config = dict(
    n_layer=8,
    n_head=6,
    d_mlp=1536,
    qk_norm=False,
    attn_scale=0.125,
    bias='all',
    init_std_qkv=0.0248,
    init_std_o=0.0062,
    seq_len=256,
    train_tokens=474500000,
    steps=7241,
)
Each number is 500 + 25 x the weight over its row's rms, rounded and kept within 0 to 999. Layers, rows and columns count from 0. Numbers have three digits each. The size before them is the row's rms in percent of the matrix's.

# layer 5 attention output, 384x384, rms 0.0397, rows 145-289, columns 192-287
104:510525484524495495465545533490509475543495503490509518506475547467527515499525470458498499469527513495505514492551490519546521518502535482497486497543486502511501537533485534507512493492495508463552486457478487454446474498562510531514464478446493527461540506556522564459450490502512465540
102:516480466501496511481482505498493511509499497513528484502466539486503478488532486521467506471487484495496505505514528518523463496489496525494502469504500510520499529511488531512495484477440504486451570484474499498499538561518558495530531494472436483472504536501491481502498466454482544489
094:519515522493551530504502511498521531476483514470535464473522515473511469487485498534500504508573508507468507478474515490489480487476514528507474498506509506486493496486484510504494525483485476532516491478493540525501521500478538497448494509495490435531536498474522515479525489503509538465
121:509503515491486509518515512506494491500498512516545482487520512493528488511463440503515554510513462517518524484520527514541476496473505495536454528512470513469472503472456489516515467492464473519476495574490508482497481469478481524523507511532543426544438452508472452553474514506524543537
089:483497512492556484464502539516547500513513519506536482538513552495538507509500513488531465506500524517506522453452497519499504499475503493496509499554535501481479548514495550546497513525538520521501473486512513510498474513514548472508511509535495550503506462461496476519545503492487464535
088:497475525501497530509471472475515503500517465472522467483471506491516484489537481495459511479494506472520531496500536459471507516500485539479486499474489523477510485514516456473499537467507485475532538478485486545508521489524463492476527481465476530485462519477469518509460509478513516549
082:490485502524470509490500477494469500486545438476525453499556495489495520499528469488463526510483529462519512527540513524482516471492495502516528454487466522555520503475531494452456538451546433535517522525501522481505495472502481545525482500485533512486524513493492477518492527522500501486
110:522433481486479508510459518497506534559532506458501481501449470518487514516481526465504525526494488468476500510484508498471527505523484517505468497519554444524462460526486497499508467500487490526545490502506474486462479527530483502521519494477485491469534494524544519519447520500488514538
088:475505526483549516513516474510491538452512533486501515498502547464499453522523518552485460471500483464528483493497527475418510530475471511444535463454470497504519513505542520477450496497482457517530468491498496519463487445505555488495499470487498483484482515510518490460530523518518483514
119:546475513546505508483529494492525489497530475498472502487505462533451520494478505507469539510490475507474482521535501502488506494514532525519533530514507536534514542462514522496503528478485492509553481487520479503542517533506509478480507511535528427503535505546592446552506467541485539496
104:536515488504516489519486495518495524511539521498493494499470530457491494496498495547457498488537503449545493453489521495515504525508492469459476490534501471516498498518463537502494489520493491501541526511490495512429501536532496494508508501517463554486523457467500521489512491535471520487
107:535528479533480466488505483488523493450447514499493500481474495511538455474452475497518519555519549496490485497441526512555482486485481522486457470522497476502483555526488439507526465530523499501475508540532556484450501515482504499447515476493481522539502530498491562513478535467486480457
100:529513495478466505501493498500541451484526478518485483517463501526496490470519464467500452487469471498522507506515497525545467496475508549543522479547444508515500488513494502472467518505468504551462464544529502471490499471518483514515510545477507463549536497482441517533501511493503548496
096:512506494557474497500478546505533511472452457515532504461516534505486527462513500505456516468544500453510473539507509493535505520492515521492519488516508548507513484470499510514517524518503523493491517528522536538493530474490512538517501528466500505525518501497471502456496488529532441473
096:493468507511489496523475490505467476491542487518486482481505502495484492521454494521497474515512507536501496502472494520493480502510491509522492523494516481490502462492477485499497471490511489464551459469482481476535502454463440514520491507508504507479473463507477441508474519497532512541
075:474543504495492533516524508545488535524506509531553532505475559472514462525468470496533550504477502508494501499484504549482507467505458504500496493535505507525509478525495468497498479503498519523470531521505534504552522507492564497506498564560542502547531485461489476502525506502491510482
095:511522499503510464507473539485473519503492484483507445521470481517506496481531497501502471504538492487507527479496524463525476519551526515465464518508502493475516503500461500475525524477489492488505508516489499519520550539528475493509474506528501495487450500481455492510479543494459470489
101:558464496477529530545483501503513491518536490476506522465504504523469512505462485539456519458492452492546507474539470514482495507516519499526540463466468522489524465482480505488488514550466482495516503499460485460529498472494484458513507517494561552488472475509515490528482497486541525553
099:542492465504469492472482505567489464528537453464477478499499448484485511471511498464467508532475487491491510508536519506510543494489505551502535495459496483554479500506503503478479505504496486542505500529487516506492511514478499476509479467530523483535509527525457544497515518472524496525
092:445502507504512489471537520444486509472485549428519505453476516487527440513487579516516467502562492473499514474492533455524500529475494519435504492471513487521487493490536543482499489486471473474506482508506570451484482523524507528489519507499505497520505508540506521496487487496498491468
101:520522501468488516502496504502507512513443520548533494500508499493502488499486519478548510514518493520468503472486502529529479504494511481520484573510507523468514502491508493503544494506505512467534497487510412466498479485477493482586447485492497471506506493527478508540487498438492522539
092:515459487494510499517529507520518483477507498449469512490473483532491501492494501523502493484487452488511513492474501464512570487432522460485535480487503501532517500495493546519504541498484481505527493520553483555495512555526520491494518504525470508564487457473470500469477497509464495468
118:508534465458489487498507473543531474510492444506520518517473489479473479506479457528528505498484479485522481519508499487519499492497498524488503463463487530524535495523534501499516545520506502468515534507430479513483552513488484506502490471452489516494483560483480489481542500506529552493
098:527443491466483488498442531491523532503495499522530462495509488537491511498525503484483491484498485483503546479494481525473507556480523472477490506528558495469483460456493532531472549531517530526497474500469472513497522502506463523484495484529563489507467508454476518476513514516553502480
107:482474469572513491475503478514508523496466487459461491479525501488480495497532530501458498498503460511521514479504482506508497548482533523502516477497497529516480520503492565485483506534480507482526471463484472506462466528523506558546505474522495510506538502534510508521487456514523509517
105:528468506493515476558471448495533500521508482501490441487503412510523463498532514470503534508487469509503502484508478493546502526520465466472499527463530498477492485492500499494493506447542494498485443476515513462493518466494491495537472516470502532494485463513477443537546506462512528538
083:458473485529508516482487482493511502470535474478437552456493495471514494472507512487453498491480506548509458486490470487478550482527463508506554463496499539504491521494474485479539528491503501510509466478482502498483509449476485489461492507514512524485511525548516486522478491477504537479
092:507497537511501473470540535476533507522493518485513484526495510498533494510513471521510468539481468532498513478505488483496497505503488496503492479517500495487467504472499497502510507475514490449494528503464487500510505491505534502510560501512528538488507522516504502510464465485557518497
102:485498519528480493490500510446474558483487501509508529457521502504522513485508518496476482479497509488482477516519497499529455487522477523502521482479481490481450485485484470527517479497501500526452486447500497511487518466485534453456495586504491533498522470505535503453543507515468484482
109:517522499492514519522456486477463500502525503491543474495501525492501478497513528511523519483529506528493477488465497507485461516501497484483488519512493491457530495475479522510510487485512471523444509463514491541547514456489543454498509483422475539482553480524526534524504491528517495518
088:533509547454482523446533478491507513523510498519466497487487469481496492486426461493527531541474492565492492521527496525485520490505506505535454499490448475437494496515498507480520483511536470445546474501517501528500516510467466510459502498504510515512532497444482498463522448511515478485
083:559495477503491440435507487502475440501511485477479532511536499506485497529490501503491510494522511499449507502515492489491505497463497540533494497482492488525494528523517480490468480544503481477499502511502548532441478538534502511459435491523467541488479499515516490438484457519498512517
086:518488475480496531532486495546485488535483500462467531499483492473456490505514487520496499478536475474518489488544486539511510476446523521497490505529494516516482514520457524509528506523459493507503497482493503529509462479479473478539483521478486466518496505494494508512451537499494498508
095:538477537507482493488484447490513471485536488477486488471468480443528472507473463485482528514518503506468490527481525469509496496537463529474483516476479471517483524511461450464480483526485531550441502503530520514476520476499504507473508471439520516476516490489448487497542490529527468533
088:485515517494501466485525528499485546535484550529522477495486522515511499521480523503480513491500497481516539465484482516475491510504490515486496478539530521526540514481488513521489489470478525473530477510545527465476467516468478483458461500477476477495474508471523499485464514458467498536
116:503543509468476526502496515470476494503501527533522497521501540446543516495521465511532526528557534522507499476479505550502460498532500479499483536537490469484486521495480481535505453489503535466547496470497526486532517464494460482465515526524488485509502466530542456489462482504528528464
098:490505526505489486474514497483488554515483486501459514527471504472469496500482518491528471518520526512435461540501523489469509493491493521466487466470466462473467497514504491465513520516530498541476508473545488541477506471458469478490497520476471489552476451494493522512511592514491481475
090:472501562467509515531539476451555501500509490514519471471447489512522474484482441524527511533527508517521486500489487514494477470491486516535486448464472532502514509489536521510482529457484488504467519488564496561520507453476530500466474467479472496485513476467529510501494516500472536492
109:488483489492499507475493523504468520512490509461543493537491535488521474504528518534498498506505519506465528509491558488458523487490496522459486503487531499509487497514488459451478488517504520485502505523489504555506520567500481497433493503484468510475504557489528516499516437510515516504
106:507522507543502497470508488494464493509515483522483544521513498503487564541490509488473502515527496508482502490504466489515496496545502527492522502482491500511468501493488500502508484534510517468482501493492528503448472484513530481500506433510491614516525508531528500481488538448488476546
109:516545466521500440492521485538473511516496491425506494508474526459525470504512507476534511506533523470544513488513527506486494490479496481437500481497461463563513505538511509473467502486517489497499513499515500523489521503530504458450477506541484504524539475482496499513499454482503532489
106:506554541541499464463517500514510492479486493502502497511488476491514504480490484476516500507475509524490515506540477458513552494495517461490503469500489522460509456515511474513479510476532517510542408510504510554554559478468482476459466535490501516505503519528481476482452461537514526544
124:515497461514489482457527500472504520490462489495476512468481508465503460500517468508476513486538516466517497483513497462525511512501533473465449457503483531496506500530502479529510497482503520498556488482468484498444531491480493549482430508517448477528462493575487539443497482515540522529
097:461498536560511483494492527511522548494492486485493510480506466515505511472476526450493524496508516460544514476503515490481533493517482532489504494529530488516475461510514492475464510463512548514442466503467548521491540530519545498477479484520527495474529512534514483491545466499527520493
086:521436523510490510484483492507534474518467466500465464499538453526464499507530449542461481510471463514499496497520458458522532532497541526530512493479507563446485494469547529527492537530512515499502510489486502512461497504503529516499491497507501514520469525486493510520514496475499479519
102:473492527487494551503509489490509507519507517495506475497487492504523521501489479512527473500525486507506519490510505520471510523517501512521493511483514507451520467506512489511478487508504498505478525479493517481520525484510482520438459509460467504477478529513519513498506510484525565501
092:480508545481516495546536509473505511484465526521542489513510542548500483514494446532550474503539499483538484469516473519482446511475520461512447495514446493447509469479536520531477514500517503506464478533495539480518480503526520495509536479502510513522487526498471487495500508490476472520
084:469529504482504487480488534538471552495465563490474507490528547478543476530539525510525488503548515488516518479454546534473495503494488506465459511513554478516492480520495474549506466544520542466520489544557510521475507471458475478515524515529531534534481453464508467496498501526492498508
117:457516487471483518533494523516494478554502536514525535518524530465546506503512519484488470488502514479468525486520513524513517503496490506483477552509534469490472517539471504509475448510498542482519428491454478498507479456526498471510504501548525501507481497525510493501504552493513515542
094:500489501523509519479531513517519498501462491463506486470486505490505479494495466497486501494554475501500525500495511526534478502496525492489487498477478495479500487508490541510523535522475493499498527541496521495533459529444502464520492508495483501545516520502463526498456559480483467517
103:498491472541512468478470509515532482539526484485519468486518515474524499466537521407484510484492508529506498497543501534516472497521502491498508564501533515501464512497451515482526500516495518493492474504492502484481513500493515480523538451538502525550457479484486446497538485515489480562
096:465542531527494548527510491449491549492470509542518516454486533496513501481500473480506512486492508489516473535516485522550504471532501516528462488520467567453529493486518491526459490457484509481497536547484508482495510504538520495531529538439442483453501490510511509457471555501488497499
096:501472509511456502511471537455496566508541486483495465493513485518505547485506466468466526480485477492548510466487526506515504521499502471496496510503497514489518473432488531546497489499497483481474559499530547514498490488522504520492515507517469521525490469520513496528491550487473493425
086:482502481510511504511479520492508481515521498485515491500505533480521532468556473472516454527537505549486526486510499564510496496501480494504491537515483507462482485505484512504485503477513548521501490520515510506524520518498515461523503517490534497509577477518531468489491444536490471477
077:528507501487512440514471512514428507468519497473458516483494493463491515520501517556475502467543515486510481529479532501486513475512507472448469509511507492536555498518501522463485556500490503525525502533497496465516483513509479528522484486491472477487484502502485503521455526501473489468
088:488513504520509463501503528520530535510474528516503471496518481497498513502512528459511556477512517494532497468510472503496486490502521481504492501540512509515503521488521552529519529469500501486515543480530493468518485524486534484474505485457483528492480502458554519494516554449500516462
103:502520487504506485501509532504514489541530504503511483503497516483506506481522506510488513506486500473489547481539527508489508513531525505496491497513507477513502534528498494504485476501499479531471518525502494537547501427513481493536538534564542501570465518493465507550527586478488509455
104:496499505522460515454493469499493480490509468488485495487547447489498513507491506431498508478472519505452523519456490468472528527486521520492510511499515473550470549478474467518487459471531522497493501524513476483465526505499470526483465495527539443500457528496471502517516489509480521516
097:481478521525488520479485491476519511480537492515475497486503499488531498489485496519475510525505529496513486529509501502480517458526473530529483472504493501513508527464558499437485482453503490543518493512495508528543526457493507478472536522475511480480505508478500501500507518508505494520
093:524494485503510517562512482483499496496496489508474498530494502532480511497497466510540512503509477527551453512493500515497474501498491503518513491483472551486495497450511560493535504509499453421489515483509528446514518520560514513520499502490513530466540507502512528490476478527530510509
088:508500531495491529475510553498480521533490534511447513519501458524500556504521519517476520546500500485463525505488540448429577512527525541512499488485513477537493487497483493506454477497519495494496467491502518533500539476516512513517533501486520459537507509480512486505529510434514509522
103:487520518510470516507484516482525469483514472490528544505494510470501492504493472438521553526517539507421516530488546450493499470482535510505500498449485466499426540482463476525529505512511487453482488519490533494474553527498472534502492507459514498469496524425504444506508496506507490441
095:507467535445465506476480536471521518511502521508498488466496550508495480516513537481484446490528471514488474475495479499507502517523504473486493516546523526464484494487501496538502486519524480502523532542464473431475523474474456489522463555487528424522478536549466523485483575524504470494
116:443475534561496496471544510502506494461495509486449521465509485488502481487524514506495491497476507493495494540503518447504528519493520538492526492496520512506474500524492505473491527505476543528433520486540487476460490523544518501508530511447461493472504471510494537540560519526434513510
177:475473494504538539494512500509476463509527560484476482545514535511525542533500488520494503505503460460508495460532547481528485540523484506471583520475528438524441493457489492481512476536448463545507481499459483502490464512498503479478519458496542499513498517523481497525499523461514520536
106:491502488486497491499486487471465504498467515493512473492497518488533488520525484516505525521536534529525499452500503536496485511514476478492480521539504506514501500478497449489482467489541499465518480486535533459486510476525459445453501554485497455475509486480531475514480556451437505491
074:518514515473499473468529506505479486517504535489495497487511499478493442544487535485519487507511488490505525463527506494490480518490559493476506457505487513487520506526517522497497490515512447473495521534480505461512493517539491473517519503546549468488488509520445538544480502493484526499
101:476486502515508468505503488464505500473540502505454524502504495474512499494544514502484465521507525469541505489546504498485480506525462500486509475493476518524499528499548487487508485494487518470518482500483474490530519543488449500472474560454477462464491519452548524474485479513514531521
097:552518440477510482504481463486453515527483493493490499484515459503487493478517535495489508479480530470542523478551489516520479505524452470502487515492483506508539470497513469503497471475491480540499480518548488529505492493466499508483485481456489458491519478522520544496454510539497492521
098:516489504437504530514467476486506507466526476483516513516530515491496468488489508526489491511481514486470493530472502506466524503515467486516514471471466480492513500535531492487453508467505491454547495530498475506514525510544434522520514506518512472502473545497450493519488504494508493476
105:508498485479485502448511515515478527481489511489522474490503505483519515503507539501477472494546507475514555490496510528477501518508518494498475524542516500530544511470518466498513481501539502527547487481489482537498447472494494518517495530474460508499452533568542442463493484529495478514
095:478526521511475515515489501491489493469520499503512491513487530492570511471476474499543522490508490519534507500475527510480521505455489496471502493473498509445517441481495481494508497524526517502464481465511496465552470499473501502488534503493490489472473488503517486507503507495497537461
091:487537482466514525516487531507467567511466509481540484495469528501534472522538504530525507477494487515551531461486496536490527519481498456463495469525508549514535443498487469512476496514523519504489471451539447501487486528537501511508450469503499545486545531486548520507494502482491482498
088:479526466458535491495485520520478507460493531502534497515549541499563512526495525479534447488546513515543505487491531501513481512460495513488464558506496463503495522510494502488535472499532527500517476493529510508512519499422509481453497509522503505570495522449537511459531522493455488526
111:501475496507527551508488475487503467505540499466473492508520529518480490471554535509455457471503485530465501478478522505459492526519502513494558514480481502521497529492512523451473513521508484509500507507523544516503465506483500473472474515540502451487491476508496497480541505515504457493
095:498458530495512544489494480513554457510520500491517503485568499526479502523463482480486488489484465513479476507508452471501453520509468515533504569423482463456491537464474507510512521522549476489523470469520445537522491487474482524535461509473532475446498468475479537550511489504541516511
100:483464475495540544506513529486498524502466542501458514513510526568490507479533551585469453475505522485492521474500484491476498504488497512508538498508508524508526506549532523467502503509483524517514503509508466468506513502540470493546475508453477487489464472528488476507443533507544545546
104:486515462424505522512497499486444516482449518470475538524459515482494472518504487530540471541516535536459527491444517568466497491484519486507484512483480499512514486536527467471508420521470547482479510513471494497469457475467520492520505464503514511507528513514517489481480528454540491469
096:505494510457525505549501474499516496478469491521517494500479543496466478453490476574500457515525518522524474487523489525488436448496470504526491504507437535493538494509518510478544525479501501498461497519485531469478469541565538540530519502496480510471503475515501468481511474560526549510
099:480452510560480501491516506490495523484473483458455490471448465532516501502514482473487530510529474496520477512513501509483516495516484556517494501540509538531469458485516521448480503472460511504511442485474506552555528495489487509445526501519487478504493497522492490465508459539526465496
097:512522467473498521498529521520514534504451521517474538496484512520531510533500468498501502486475490501529477515501488521521533502498471498533486479523497519522474497540508468527521460504524518512512516493530534538503535531474478451440493521462440471483522501474503497493496492476435524484
086:474515499454521557510519517459477520479460527524491529504504524486515490462486473567512514517482536520493511474513503512479504480501500480508500478486498492471506474498511491513481479507488512546486464526489496575501518489519499519491514475471486484545555501541521499464477456515507472481
104:495484519502506467502485470495488492518546512512470484501468498525506484525459519473531524483494501513499525521503511480493490513500493501494482475479520484485457491486469522506528517515475481555533506494518485528543514447494493501462494537490518471495524459560512523459450504516551477466
102:487491548476517546545500541428504550472484521510510501509479534522511514480541523548491470482508498491485488506480512497465510520497512501481491497522481534447532506499518484494500514528479508528517467534534480536500462457477496480522521539509523500482555450497521494497482575502508458513
098:486488518482505514456489538523505477473510513471544509512456532460511490500509520517472469471500524470484538519490547505494526531480511493427500513482516484505490487508490478488488466533484508510493534450488511509459535497515537478507496454484437558510470500514462511521498497496467517533
097:484522494480507490501524497475518503457511494482510541513498543490512466458481494535499467494481533491452478509482525488489524481507448506477532477471483470484500487560512477473493502503476536495506479558495528464529484528468493514533510481499530537503552572502445531529512466507520534492
101:525478514519491473491481504532498509488532524540506526504534493506487492528488514500532491504488523501512470498463461511508484495468499486509488512518519491503505507477523536534512482525523511508494503503459486512525462508474480562511477423476492496495518505478497495521519502480465428500
102:478511554437465541509475514500507481521511501540547492503520509485525522472501441490522505516502515512450524527513483499491485503522478501540467516495481463421485452483463429478473472493529499590478512506510495522473506550509508500505510502473530508481566524498505530499550476542500468489
084:519511525488531479503465508526506528491512489462490493499475478506467493480503492504497499483516505481525554482538502495474514547510516523485517467509503507486510480518535527533464481482502513505485484483473506509491504441478538504504522493527531518537526495482513509495493531481532495469
108:520530481511503516540519474527519454451485494514531504484496491484505482472447471523504515484498483515510510514519495491503485506473521502504511533464479504509503537513498499480497482485476493505486488477525484526497532457482501469429525495412471490493481478429522539532502523464452543549
101:491502454551523477505505511506489499488480510485439561480516491518490483499508509538475534498499535490492505496527479514541538503495499498512497475502512515542499495521485499497478511502494535555466547566500565494442496446506487505505496490481488503520507542487434528525507509507522536493
095:522502480501504510544515495497535484521458489512485503481472535541488475517502406546542534512502465521529470486475483529500506488494508500535465508522477538499529486493499511495502511534509520500469523505469501506474491539540504547539538455497450523508442485486497457553504530486502533482
100:482503478441471506510504517494475500532542539498507512536513480508512486496509528502535495496481543526468515465485511509432531465497476472484494497516540465535528520501522508518477462454482521480527445474462493469529561528488496519523463477445476503504518493481553494496493498495546558508
092:516489509497549516492470492517542461508551470491551466512510515484483494479516517508482455481475492493511505501536467491514499502460512485523533452484469498488495497501499500496512549478514494502475476474481505461471546527528499500496473486440488482483476495556553500514516506541513506489
102:463454538503545511485491531515559481538470490478520479544492487539509529468531542511481505499474474490482513452498513468489541561490540514465538514526560527502479468481508535500481511512488532515481526519504478495515476491487519471503511465501494497523491490485517550502492591477454481492
097:509476504504527500499514483502536502499488484497488497457481493516528477469499498472498522465511495519517456482527503490546503503474523493520503525490519542498489510524517536486534506487503485481520471505503473526456485446460531485496517493515524553518444474480543497467530536495515463532
104:523509515495470516486492502500484457491489481502542469488503498475540505497456457494494494496485514532485509547490484503546484520517526496531476513480505497460515490506453463536525498504512497499489460461552531500577467540451489511492446495497493468492506498507542494549510483508483535488
098:467505508513507500503468488484477543496539490475488476462533472509499493501495538523493482456490521448495510534525512485475508519498515560493533504495516498513534493495564519432447518469481476478498501477515486507516498488496470491496509518469481566524475534501468527511503525509462499532
104:512440470511470475476510472494513450547542479514451565505468491506468505510480496480488502523465520552464480513502477552494492469513505514540552494496519512544465540509480545479527497538451515517498493453485448523508482488512488513547482490494506524480503461497491475544524507532507477491
109:530462500493495497471529503518553469502520464528515493499468481560467498479486450529491495480439474510507501548510491466499514458469543491531505450468488543497529489490513470505520526531490483483506459521520497492459481445498492513494445435487513537513474497507483522490486524502494488562
091:503511464524498501451520511549515480541507487511558470466513527445530472474491474446510524463495507509514550472488530533541519534426526485477470528543533508519497567499453538539510476488523520498445534547525533461459493503483525476520520490479507500523514523483495485494542511505455470490
095:481550511483516525526474546501532504537479473489573476527498525500506538473518478499524532494504508472484515482507479475552485493476504491482481453510481463473514495516474515563519526500507506527497470493517499580540521495539445499460503494480481465505510517514498473506479496534487476464
095:481519487479525519527468481507485536482450523456528443496480538507522475527532523519512454513513490478517514506473519485536482491517466511504481501530501509511546457557513500489474482457504512474489499463482480494489508505534552500526516498430450512465541536558492529509430501466523550511
102:476478495538551489449521525476515506498480502480510509496511507495488532453483564502466483470547523492500490482496480459464508501490506511465507511516521501502526539493514569445531562502492505465499494502507462509489512492518497526484458464527523473545506541505502522493515499501485477506
089:488525515492490460504522490572526498490426480506515477514494506518454479489501496503521467525523487434514512520510495494489490487507520500498479485491517497491547467539563484505489535478507514498466501524484495497473488466498470502508515509519499540471466441482472493519525486533504458537
094:518512523498476489497527500502465518510542494497496482515516485526473489520433506497478505508485494473451491537504465481464475503504502586544530494474483467509500484474517483477507481487494480526482503498517488537485514490476499478493528524490471490507491478506542502442524519522421475487
101:524477508496497512475515481535505472496486515497472487460495470527493516496512466496484480513499460522498525512503473477507488505523532502524484500481496517484490512496495462491483505503499481481524505489503466503465486576526506490492483451551496498542469482523516490540434462493496597505
095:501491537546478479521512488553521471530485458479506522500491457503484492508500474464483494507501442486492483496511473466510485466517483543537489525515472508498476506490498503475505529499494538495544493443493448441506500447489505462551480555523516489508468514551522528536503548474506526493
100:517453496480464509516467499498482538499502488490475520495472492516472493532510524492499487503506486478467462538498503500467488523520456507508501484517490476503496494508518502464486506492503450513537490515525481562499454439437466573520516514486477419535522525483479511518537482507521503494
106:455490504503486518480501499505502492464531490488486529492573506519507501504477468478523507508483502530479516521500473482525514502482519483486517492475508476482515544502482488515524509490565522532467495494468506502471512526484534539515494483506459525556489524510458475518511477509491519510
105:421495531526527539502543469541538508482518499508499524472512515504479520474507456483492476472467524485528498523525473445457495482473478515487514474442453549458524506506533497494496527487535505511518487499483501512534528499494474496481492521493496455452506506489525463484499465530511511448
105:513495494509484510517497491499529477499471459510544468489466492524488528492500486486508496483495486498510488529483482479518459518450516487517494517503477525503525478490502493498511511500548493512465521492516541448463520537585487504484497499500462547466470485480528499531494529463472532465
102:492500499525509514460524532482485484493530500545489542501544498488464526489474528492467497508470508516489499505479488509507491486493494505530521508508518523514500504492509509532535481515492516515472482480519510512577503517480507440517543507506482502481512513513504456545490464520471524532
096:466485502461511534511521520459500511486488492495537501494470523547468492513506454514518502450502481502512511491503531515538481504467473479493506505509507524503507476465463493533569537512486508517493470478510514505531476555523469504497478535461520500471504503517519471538490451550531514532
082:550467522485545497508497479496521471516499476503455514519480515535489496509497497476533528469506508507503462506520453498494521492525465450528498483495475505451500517542507478489465528484546481493529476560499509498534481481514492552536480510567559474565464509478400493507509535566475457491
107:477494507543502463450527524503494495498498502487448545505523487509521513507486508459487503498501528509464512535502517487490540498476539565510513522517524458482479551510468505496496513521477513490462539433493464554495522526479521513512481497455508459459566534468517541494569427491500536467
091:509514490488482522468505509477472496474494511528536511496514533470545538487516480490491488467514518487518522509486493498550461512544480440506468498527500536498494504497463469524489480455515483497457544496554502517487469478472520520512459454523508480481516468439490495533533524459530525512
098:509524486510483500507520486498472519510473516503492497516504496498499521498538507487499505517502526521509507487472486508503529506528499518494481531523490502505517501539505540504485483469469531462495526444562481542523523501492496469507517483503495485450538503448482518527492470463456523505
110:497504534500500466519536510501503483488516484511516481518483489510463501500512487528533452519478493510508490523489476480496490472488513454491491497479511497478542498485514494525523523522518509477489484451489472484538493520489492533485465444483498496465471495509557446524515450530552537533
091:505516523537489489465504493495494509504520480472486481484510464507520479498476516489488517497500509503501509498456512499472495521483533519488491479476493498501526506497517525500455511494488494480454511455498539484506489521518538500478554496527456526467467501487521502509549501497458492527
139:472526537481571506496538509509513455528497568503500477554476540496518525567486467495551484553489477500519503419530515488528487530536490495474555482490504423499452479490520477515521475544501474524517468482476489497496449516482521484470524483525528478527519526500465523507496499459494491523
093:490507515504510504458502520466508495523479486512461542500510479494476541463510513472499525502527540543455497470511448496502550485534502507517513489514499508483468526520475478523544511494536554507494502500517490481498489504482529491515503479542533483499496484522483503506495475481489454537
101:550454525509491545506517471476515463515561470503489488494482459525461531509479494452485506526483453488441486564526479484475495470516486540546517486463464487510466507490539464459493481499509476513494482476505508487477558495514515482459480533475464487518471488521509493469533462548525522490
088:522501513542533508505467517541495512494478514482517466497543502462487489492501512520444510489528494483511515489469520491463543502472531495432496504532552503492502546508467544508482488468518537497498490488492508522517524525509538490505530486555498546540481464515508481477514504485474497457
090:520467500553498433521503501534502480494525494494464523493463520510467471544499483481546507505512468526528484498533519540481511471452470460507486474512489488518479504497485502452512550546507465514470490531500520481538521510501554426520521499488530479494520506557532505498535515514504487511
099:491542457481502504507486511509478519504453501439533482539490513506498473463532484534540526486525511476490506484501503509520512501470493487469531430509495506512512461491494485496480519488544491504517528554508515499438461476494487512511507466501518491510504578483476491481514523494468430473
090:504459543487481540529525478476549490506472499506498530499487512529448496550542458474521494494449494544485476481534474497481523498498520481523537484504456520455519509519509514469503538479500492533500462446515493520532472480520481449473561508527489522527447471539512471538550529529484474501
110:510475480510508505495489490487490501499516499483475491487510533508507500505486535478501503456496486518475523512496542497513482517513505493482497551492497523478478517496470480504503530518499441430528520441461456531529506534524523485511485478497458574451523493486565448473447538447472522508
099:536509506535469492500523514489503476569533509516512468473506486483526522543475463397503540525490476528498541484497471515538516499504522493518461534513502500504474523490464534519518448491498487480513552506473483531530473484460500517504495490523484466501498504467486527492523491522514496472
090:482453530462517504503508524495485545514501553488449530515501510559503529552504514512473467507455506500478492519509456487473518503499507502527474490461519474466497498492530527513458495517494498541512464528520517515499437521484489445460531493495461537546463468464472468505502498545461471556
091:548476480475505521519480468559525495463500443496514495482468455487436458469474447502491531502482460503501509516502530507478503520480475506515477474475472520520502453500487451488484484495503479531479519493514504532498506519519455498485466490517505489502482459486476485493510513510482462440
100:487505482480502500482499508484508526502507499508528512488529542460507490509553465514489508483505506491488491505504515502506479499504504456481516498487513509477501509494494476494527524504475497494460534488521553491510527544518555457499518539513456553503549492502532532513569520491488525463
086:499518536474474515540515510466456495523538503540540495504508486481500524506443492504503503529519494508467498501476469516476477477540514519526477532491465454479506537454489483522486469495482489516462502509480520492503481483536501513523540530500522501496492482519492484514539449538527488489
113:505532516527498458546521523500499514520477500514500539477466496459483478513443445451528557517522539523473467536505500519528446443503491486499449465486482479490484500518454493510522494492502502438473510485529503462475535486580537508548494449524536595479550483468475499499493489472518495508
092:485515523484522491437515511525463519486454555515487495515510544509508541521479521493529456506494521541524538469448503539513508496483515477490475526543491512465512536513507506504511490502514516529466521528542522502510479518478493501478514487486501495498523510473524490514557476544479493509
098:492463473544472508543485481480511493480527468471504490481472463501508477472468495472455501495477487498515507506508500492513500517484499444476539501498485539529498524486480539506512518431470473516524483521444504535482507502487474538477497530463493491505486504509483525482511515555536520553
102:470560512503486482529534493519504488498477523503516516508542500524524515508509539489523493502470490452515518495505487485537518507480511497492485554497504462497477508510528507527507520508493525489467472520508498503521510481498503475472507507449452480476502532501473501510497502510501522484
100:513524457499477508507490461488490467430491497522527497482522499489483450464504475540494492525543510485497479556521514510511460523545473472515495515461452501525505500503519455463501474485542455500491477540478513490489515480504479492498513485553525544567452496527482473514505526522446474516
096:556473509515514485499502502529516507533478520469507479493476501506485494546471542474509548512540469500492482484501518502512501510502500480501469518536522511474464482486515466485478486519527504503523508513463452493475501479510514531536478519536514502495462465529444476499477513498518496531
092:488507502531491492478486487496479508463508460481472522495493491517543553486487501499493479496483525435549532509496502494481526519532511499475532512516488499501507513499475495521468495504508520509501489494527501541486503491516517532507500499493512477528515514511522503484476498530519524508
098:484499495495496505511495480480516465489521498523506482494509510471524488509473509504519495504518479497502475502498513509546461495482478516536508498493474480528504517496526483443499483474487478479472478532562533459489507500530511484512497515473508520481494447471511512576477548451481558534
088:489492525489536503498505497472496496497546510470488507511517514514487556479525548516515460496501493522489449484471517457478530506518493546469552513485519518518495516469505568495516506515492496506481495486518545476520526517518523468463537532474486446467522481517566500508467523486505515457
103:487518502506550467493484514502501511458487520525526475491529547504510484496510528509557525490512529476533520508472521496506491506450505487485486499536529515479515495498492530547477497511496489469480488537550528493508524511487448501463485513513570462524527510442541489458516513496470482453
093:451513541481519499478513499506495501484513520501526513530488504533511510510482488518524481486421518554507507489509518472528550480481505485495480535484502490471501481497488524525508526449460516547461470544442494477494509488492498550518499514500515461487477455485473493504522518531527510471
104:492492541520469515509492499485478521510525474494460503488504464517461491518477475549475514541513484476501481499489468481484510463511488532520519461508501485510530454458521504521488517468497492523513498501535524479493496503574511490498520499492507513472531521560519483502437460547551505537